config = dict(
    num_hidden_layers=17,
    hidden_size=160,
    num_attention_heads=5,
    num_key_value_heads=5,
    head_dim=32,
    intermediate_size=512,
    vocab_size=8192,
    hidden_act='squared_relu',
    norm='rmsnorm',
    norm_place='pre',
    norm_eps=1e-05,
    positions='learned',
    qk_norm=True,
    attn_scale=0.205,
    bias='none',
    tie_word_embeddings=False,
    parallel_block=False,
    extras=['capped logits'],
    init='uniform',
    init_std_qkv=0.045,
    init_std_o=0.0,
    init_std_up=0.045,
    init_std_down=0.0,
    optimizer='adamw',
    learning_rate=0.00445,
    beta1=0.95,
    beta2=0.98,
    weight_decay=0.2,
    lr_head=0.0285,
    warmup_steps=385,
    schedule='wsd',
    decay_fraction=0.747,
    decay_shape='linear',
    final_lr_fraction=0.05,
    batch_tokens=65536,
    max_seq_len=1024,
    doc_mask=True,
    train_tokens=232400000,
    max_steps=3547,
    dataset='wikipedia_en',
)
Each number is 200 + 40 x the weight over its row's rms, rounded and kept within 0 to 999. Layers, rows and columns count from 0. The size before them is the row's rms in percent of the matrix's.

# up: layer 7 MLP up, 512x160, rms 0.0693, rows 307-326, columns 0-79
# down: layer 7 MLP down (transposed), 512x160, rms 0.066, rows 307-326, columns 0-79
up307,066,233,227,206,235,132,198,177,232,179,153,184,173,228,216,203,220,176,315,174,204,248,220,130,155,255,186,253,215,188,140,153,190,214,165,70,135,249,223,225,190,160,183,135,108,199,169,236,235,199,154,264,199,162,183,161,294,240,169,173,230,140,165,217,195,230,281,198,157,219,197,188,263,118,225,223,229,216,283,220,166
down307,061,219,229,112,183,248,223,226,134,198,159,208,167,187,171,155,182,210,121,218,189,117,213,218,163,142,264,168,137,201,179,226,211,188,186,203,193,235,219,150,213,256,173,227,111,202,184,171,225,170,276,167,188,217,205,230,204,182,169,152,233,179,169,156,179,170,120,190,183,218,226,202,196,235,220,217,189,156,142,259,114
up308,094,199,192,234,215,167,175,220,200,127,160,162,204,215,228,178,193,200,232,197,243,253,165,213,223,226,181,187,179,254,235,154,275,270,212,170,178,174,140,192,124,150,225,204,149,233,154,201,150,177,175,226,162,121,241,197,237,204,213,188,156,217,174,197,180,231,259,192,124,238,225,196,252,166,246,171,217,230,247,269,189
down308,099,147,248,186,253,172,261,207,189,234,234,205,104,212,221,193,230,148,178,138,166,196,212,194,197,238,241,159,190,249,117,155,165,169,185,191,177,284,283,246,187,260,216,183,254,169,208,228,272,235,143,188,195,170,281,211,208,257,158,217,231,162,220,246,187,227,249,187,209,244,229,192,166,173,250,282,191,214,175,155,229
up309,092,231,229,178,174,289,194,226,239,139,168,239,220,194,207,178,146,227,282,243,234,235,227,239,220,216,219,194,131,223,205,184,165,209,221,140,225,278,245,206,227,182,167,222,187,201,196,258,223,169,129,178,233,234,208,193,182,160,260,170,152,187,237,161,231,164,303,233,209,197,269,128,136,156,210,194,159,177,238,256,193
down309,095,164,251,137,220,186,225,301,200,294,198,229,172,220,146,165,238,212,78,198,161,175,140,183,261,165,185,186,193,167,179,200,204,176,192,208,219,188,143,236,269,242,195,170,224,236,187,147,217,173,163,195,190,169,182,237,187,146,171,232,212,211,136,259,182,204,137,179,165,229,252,307,200,193,167,222,194,201,152,174,241
up310,108,246,196,217,236,170,267,179,213,194,193,175,186,240,153,180,134,187,256,168,256,242,223,250,156,231,150,208,213,182,210,133,204,218,218,129,224,228,244,142,283,219,178,197,144,174,189,179,206,159,165,233,197,117,238,143,174,261,223,206,162,183,173,181,198,183,187,173,212,194,206,117,137,169,221,152,181,196,229,181,177
down310,105,157,176,100,273,232,183,271,159,270,200,215,186,232,181,201,186,272,214,213,253,176,150,256,211,187,252,67,219,160,157,168,172,197,195,224,233,132,205,220,221,196,236,156,186,230,173,184,217,184,161,296,206,304,139,237,199,204,231,190,220,330,206,184,242,123,209,196,173,233,153,163,182,239,169,238,211,188,197,180,228
up311,095,110,247,162,221,198,142,194,258,185,171,166,189,243,281,206,246,213,217,160,156,197,190,219,241,179,230,274,199,150,163,179,180,220,150,190,229,165,242,240,202,130,167,175,228,183,224,202,135,274,281,228,177,303,206,140,225,176,279,171,240,172,166,195,201,186,140,131,138,258,158,153,213,236,221,270,260,206,199,200,177
down311,088,245,181,202,143,200,252,161,191,273,234,218,173,199,189,192,200,163,260,212,229,211,204,241,239,264,197,84,180,217,194,143,157,260,274,161,175,204,232,176,212,154,210,243,163,211,149,178,234,219,185,136,215,173,147,247,185,165,120,135,134,230,281,180,196,172,188,231,248,150,306,164,183,171,168,177,190,186,146,158,274
up312,116,204,224,222,219,200,293,224,278,124,221,225,204,165,175,224,248,147,275,239,120,150,204,220,135,230,197,249,183,194,199,159,220,208,265,182,219,193,213,244,196,213,150,112,151,162,200,200,192,172,252,208,229,154,132,229,218,251,141,235,124,178,175,159,236,258,215,211,191,249,210,167,198,182,196,219,152,243,255,243,142
down312,115,205,206,171,222,224,164,234,221,254,230,291,132,264,156,175,190,200,223,240,217,194,195,166,157,201,209,121,229,206,203,269,180,211,174,161,193,212,286,142,220,152,203,210,182,224,178,259,181,177,216,200,188,155,233,250,172,173,177,227,169,234,262,245,229,222,159,212,213,220,241,181,237,231,284,214,183,264,239,251,280
up313,058,176,213,199,182,165,237,242,245,125,157,212,219,234,236,173,207,158,279,195,203,233,225,170,120,196,155,193,237,180,152,212,180,231,137,139,91,248,219,225,232,108,257,129,198,208,136,259,230,214,154,242,235,174,200,153,224,208,212,176,229,194,172,241,248,217,255,189,208,212,208,194,208,168,264,176,156,234,293,173,146
down313,052,224,222,126,188,166,188,217,239,226,241,163,227,228,248,207,224,154,204,175,182,182,271,320,246,201,180,222,130,195,201,179,131,209,109,205,248,204,285,238,221,257,188,235,248,207,270,231,199,211,192,223,174,229,120,180,166,285,164,172,202,220,225,246,236,198,155,192,255,132,210,199,212,105,213,201,178,208,188,169,174
up314,123,133,219,218,200,179,124,170,194,180,180,226,177,203,265,128,216,203,233,219,183,190,178,227,241,215,172,275,157,157,173,149,209,210,182,120,225,261,233,258,115,184,170,196,227,226,178,270,163,218,196,224,207,217,251,134,166,176,214,133,208,155,198,194,159,205,153,244,271,191,266,200,166,192,184,175,227,219,259,131,133
down314,114,196,136,172,204,224,314,247,227,229,156,177,169,281,226,175,150,183,217,153,206,228,198,181,207,242,277,163,168,146,206,267,193,256,178,245,262,140,167,159,208,168,198,216,175,200,154,136,224,235,150,161,202,209,218,228,181,226,142,179,198,191,218,123,212,179,267,254,224,216,228,232,276,234,198,244,225,118,154,224,186
up315,090,112,235,112,167,183,129,234,214,183,178,132,176,202,257,131,210,156,223,198,188,199,251,150,127,213,199,200,196,178,149,147,214,248,173,190,225,185,173,228,171,160,222,163,174,142,81,287,183,247,197,271,237,192,228,208,247,263,230,159,225,171,173,275,218,140,213,161,150,252,242,157,216,254,127,241,174,186,186,187,198
down315,091,220,202,283,256,188,208,171,223,218,211,214,203,252,165,205,243,203,170,262,271,187,221,219,131,276,271,244,176,207,158,199,157,233,249,223,231,215,233,177,178,222,189,186,134,224,231,273,218,151,183,278,153,219,181,213,230,181,186,294,154,209,245,174,165,238,264,190,187,219,165,180,130,170,208,143,234,163,263,223,231
up316,060,157,247,235,181,190,233,262,236,94,201,168,199,221,229,146,182,190,311,172,180,247,184,241,161,238,196,200,211,158,198,163,149,131,155,156,164,234,201,208,193,165,256,110,117,167,204,178,188,188,162,211,253,161,137,188,207,237,220,189,195,217,246,218,232,227,247,235,199,227,179,159,162,234,222,182,180,214,209,200,164
down316,056,201,224,142,211,269,164,244,197,245,183,136,191,171,191,204,212,215,177,166,210,177,202,243,232,223,262,130,233,235,216,196,210,265,195,205,285,166,208,155,166,189,174,257,197,215,219,246,205,197,179,107,173,233,196,207,193,137,223,191,150,240,211,216,168,158,176,246,129,227,185,221,230,206,287,176,119,178,159,252,189
up317,120,194,218,179,146,115,291,191,242,189,179,250,159,187,228,125,198,141,246,184,153,164,213,154,208,182,160,217,222,175,194,136,242,166,234,104,191,242,173,279,178,208,264,213,227,228,133,225,218,208,187,221,180,184,162,156,181,219,291,208,199,197,183,223,218,221,189,157,190,231,169,124,235,234,204,223,201,178,243,221,159
down317,124,204,215,164,231,230,203,184,211,222,192,258,160,146,232,206,252,215,189,219,193,120,99,181,130,186,156,171,167,143,171,163,233,193,209,200,180,216,194,204,176,283,194,148,232,167,214,144,231,179,186,200,193,152,144,166,216,142,191,211,116,248,216,261,270,188,165,200,149,180,221,209,158,161,168,241,220,213,173,230,203
up318,086,205,164,149,163,227,171,179,178,142,237,214,162,216,165,238,215,259,212,229,298,204,229,176,157,184,184,233,216,235,220,211,290,195,139,169,200,164,217,205,245,228,151,188,175,208,220,224,224,156,213,202,207,196,160,207,209,255,94,114,192,241,179,126,199,212,200,201,236,156,203,170,295,202,157,224,208,245,204,247,208
down318,084,212,161,240,207,150,283,225,244,215,165,149,224,181,218,181,218,139,206,182,174,222,144,209,242,218,190,169,204,157,197,195,118,156,221,217,205,240,187,219,147,189,246,214,204,219,178,206,163,217,156,178,212,211,176,194,182,142,268,222,186,206,268,314,229,260,244,252,164,226,219,263,146,203,246,234,229,193,177,132,185
up319,096,158,261,186,235,207,190,189,270,180,239,175,173,278,249,158,223,165,246,233,215,201,226,150,229,160,212,230,237,225,212,198,233,273,250,226,232,281,237,194,168,98,251,155,199,163,161,173,207,166,192,178,207,229,146,130,237,196,239,235,238,278,168,113,211,164,238,284,208,270,173,216,169,220,170,175,200,217,172,212,179
down319,097,232,132,265,169,159,183,134,192,200,165,153,166,161,199,356,177,157,204,179,186,154,157,227,178,261,205,198,182,199,168,158,163,178,179,202,205,200,226,228,212,200,157,206,180,234,217,218,201,220,150,181,148,149,233,219,216,156,173,238,149,179,274,218,202,213,180,128,226,171,226,191,202,182,228,168,198,182,175,175,212
up320,111,213,169,182,233,128,196,232,297,126,201,209,166,225,204,220,168,193,183,210,192,185,179,145,156,207,187,247,218,221,163,142,258,177,146,201,194,251,292,183,165,287,192,195,162,204,223,192,211,115,176,259,225,191,226,174,236,258,228,174,227,219,205,169,138,196,234,210,194,172,230,204,229,131,198,186,231,209,240,243,195
down320,119,177,254,172,210,211,222,274,220,181,230,147,182,132,137,213,247,191,190,205,186,209,291,227,214,200,128,144,160,157,99,229,159,127,240,183,135,215,184,184,209,220,171,194,227,189,181,224,157,159,223,247,140,223,179,248,173,260,194,163,176,220,220,276,162,173,210,186,228,269,164,152,194,174,193,156,137,292,181,143,194
up321,110,258,189,220,269,240,246,183,215,184,229,177,170,209,208,197,172,173,246,243,163,182,187,153,155,198,186,284,129,118,171,143,151,200,185,199,135,303,251,227,241,222,205,205,186,187,230,206,209,138,211,199,154,224,115,123,200,272,266,197,227,220,199,169,156,191,202,226,199,197,203,197,125,98,237,165,222,219,225,114,195
down321,111,222,197,199,196,224,262,212,232,195,152,194,242,195,229,137,168,195,190,229,245,165,151,257,82,233,245,191,204,256,203,237,251,183,283,214,176,203,138,189,215,206,226,224,240,230,253,202,205,146,298,215,159,149,193,190,170,257,223,188,172,179,237,286,228,79,163,125,224,147,178,212,234,219,170,161,173,192,166,257,173
up322,056,181,252,209,193,138,245,190,214,139,166,178,252,178,214,149,220,119,292,178,214,200,185,185,191,240,161,243,178,181,139,174,226,166,203,134,136,274,215,183,231,125,197,131,143,165,164,157,214,255,170,252,198,181,203,149,237,185,206,127,224,186,196,150,215,253,235,202,199,240,228,134,246,150,247,176,175,260,242,187,192
down322,050,209,281,114,221,148,252,203,181,194,175,187,171,245,160,173,189,224,256,211,136,195,242,179,195,190,178,178,188,188,172,194,197,244,196,153,106,248,241,159,183,175,217,144,179,242,176,210,160,237,217,159,170,150,169,171,235,231,149,192,276,194,183,210,161,168,269,200,174,232,227,201,200,274,116,197,241,222,223,185,241
up323,104,221,267,192,231,185,227,196,297,199,111,169,224,210,260,164,233,182,241,168,150,174,194,187,238,206,148,190,165,258,200,216,228,284,243,160,140,192,129,194,223,209,256,194,174,244,204,220,234,230,156,218,168,225,233,180,215,196,236,205,150,182,194,202,164,190,170,166,155,300,238,185,189,215,241,162,173,214,225,183,153
down323,095,258,194,233,196,170,227,187,241,224,240,215,165,242,192,224,263,244,206,205,260,141,213,179,209,237,171,246,185,225,182,194,233,200,173,240,211,183,244,164,206,197,169,137,197,182,130,236,243,221,190,222,184,161,236,183,222,89,151,183,190,184,200,192,226,131,239,222,247,188,194,218,188,243,159,129,163,166,179,166,233
up324,102,215,191,202,207,255,224,178,178,170,205,164,73,186,158,270,240,176,183,245,203,232,189,108,123,211,260,193,218,195,154,118,224,187,183,195,222,215,206,233,236,234,162,215,198,155,269,244,171,235,166,188,255,162,234,222,228,167,186,178,202,165,189,209,228,236,178,123,182,152,185,178,234,156,214,205,194,206,220,177,179
down324,103,203,151,207,159,192,163,244,198,175,142,253,243,213,245,219,222,222,201,241,102,151,188,257,260,220,158,267,188,200,208,276,256,235,195,247,171,204,171,153,271,248,244,183,202,275,125,195,199,173,273,220,106,210,177,134,163,212,260,223,219,197,244,233,149,186,233,187,188,284,194,198,169,214,235,224,239,221,199,187,187
up325,116,214,169,195,209,185,250,163,214,166,213,182,129,223,264,253,290,238,225,210,242,162,264,193,133,267,159,198,157,140,131,222,249,185,195,201,191,268,290,280,187,188,178,214,221,249,194,272,229,267,238,192,200,188,245,138,156,157,212,144,156,183,196,257,166,238,219,213,210,199,223,244,189,134,179,225,228,201,187,122,159
down325,112,209,229,163,178,219,143,244,217,220,184,164,204,170,270,171,198,243,150,312,199,131,222,254,247,181,201,259,264,185,209,264,207,169,276,188,170,278,211,213,119,288,262,166,220,222,158,126,214,191,207,232,233,209,219,208,163,216,214,169,205,229,157,187,239,228,126,206,180,168,185,214,198,172,172,269,195,228,264,194,245
up326,073,182,211,211,213,137,184,197,207,150,155,205,121,104,225,167,202,215,282,174,182,181,197,178,233,242,177,156,234,208,143,119,159,234,248,171,121,313,136,266,184,200,263,143,108,183,186,201,198,182,189,229,184,146,200,152,217,213,276,128,191,167,153,213,154,204,217,190,195,247,241,207,197,204,214,191,200,186,223,208,170
down326,075,213,196,206,186,258,120,230,170,164,183,260,205,131,191,301,171,201,205,256,171,228,179,204,146,207,231,195,208,182,215,178,202,192,189,200,179,203,168,155,120,195,183,173,169,217,255,201,192,180,216,197,284,222,198,215,238,242,78,245,146,224,259,128,200,222,250,199,260,153,187,255,215,199,221,204,172,170,198,237,241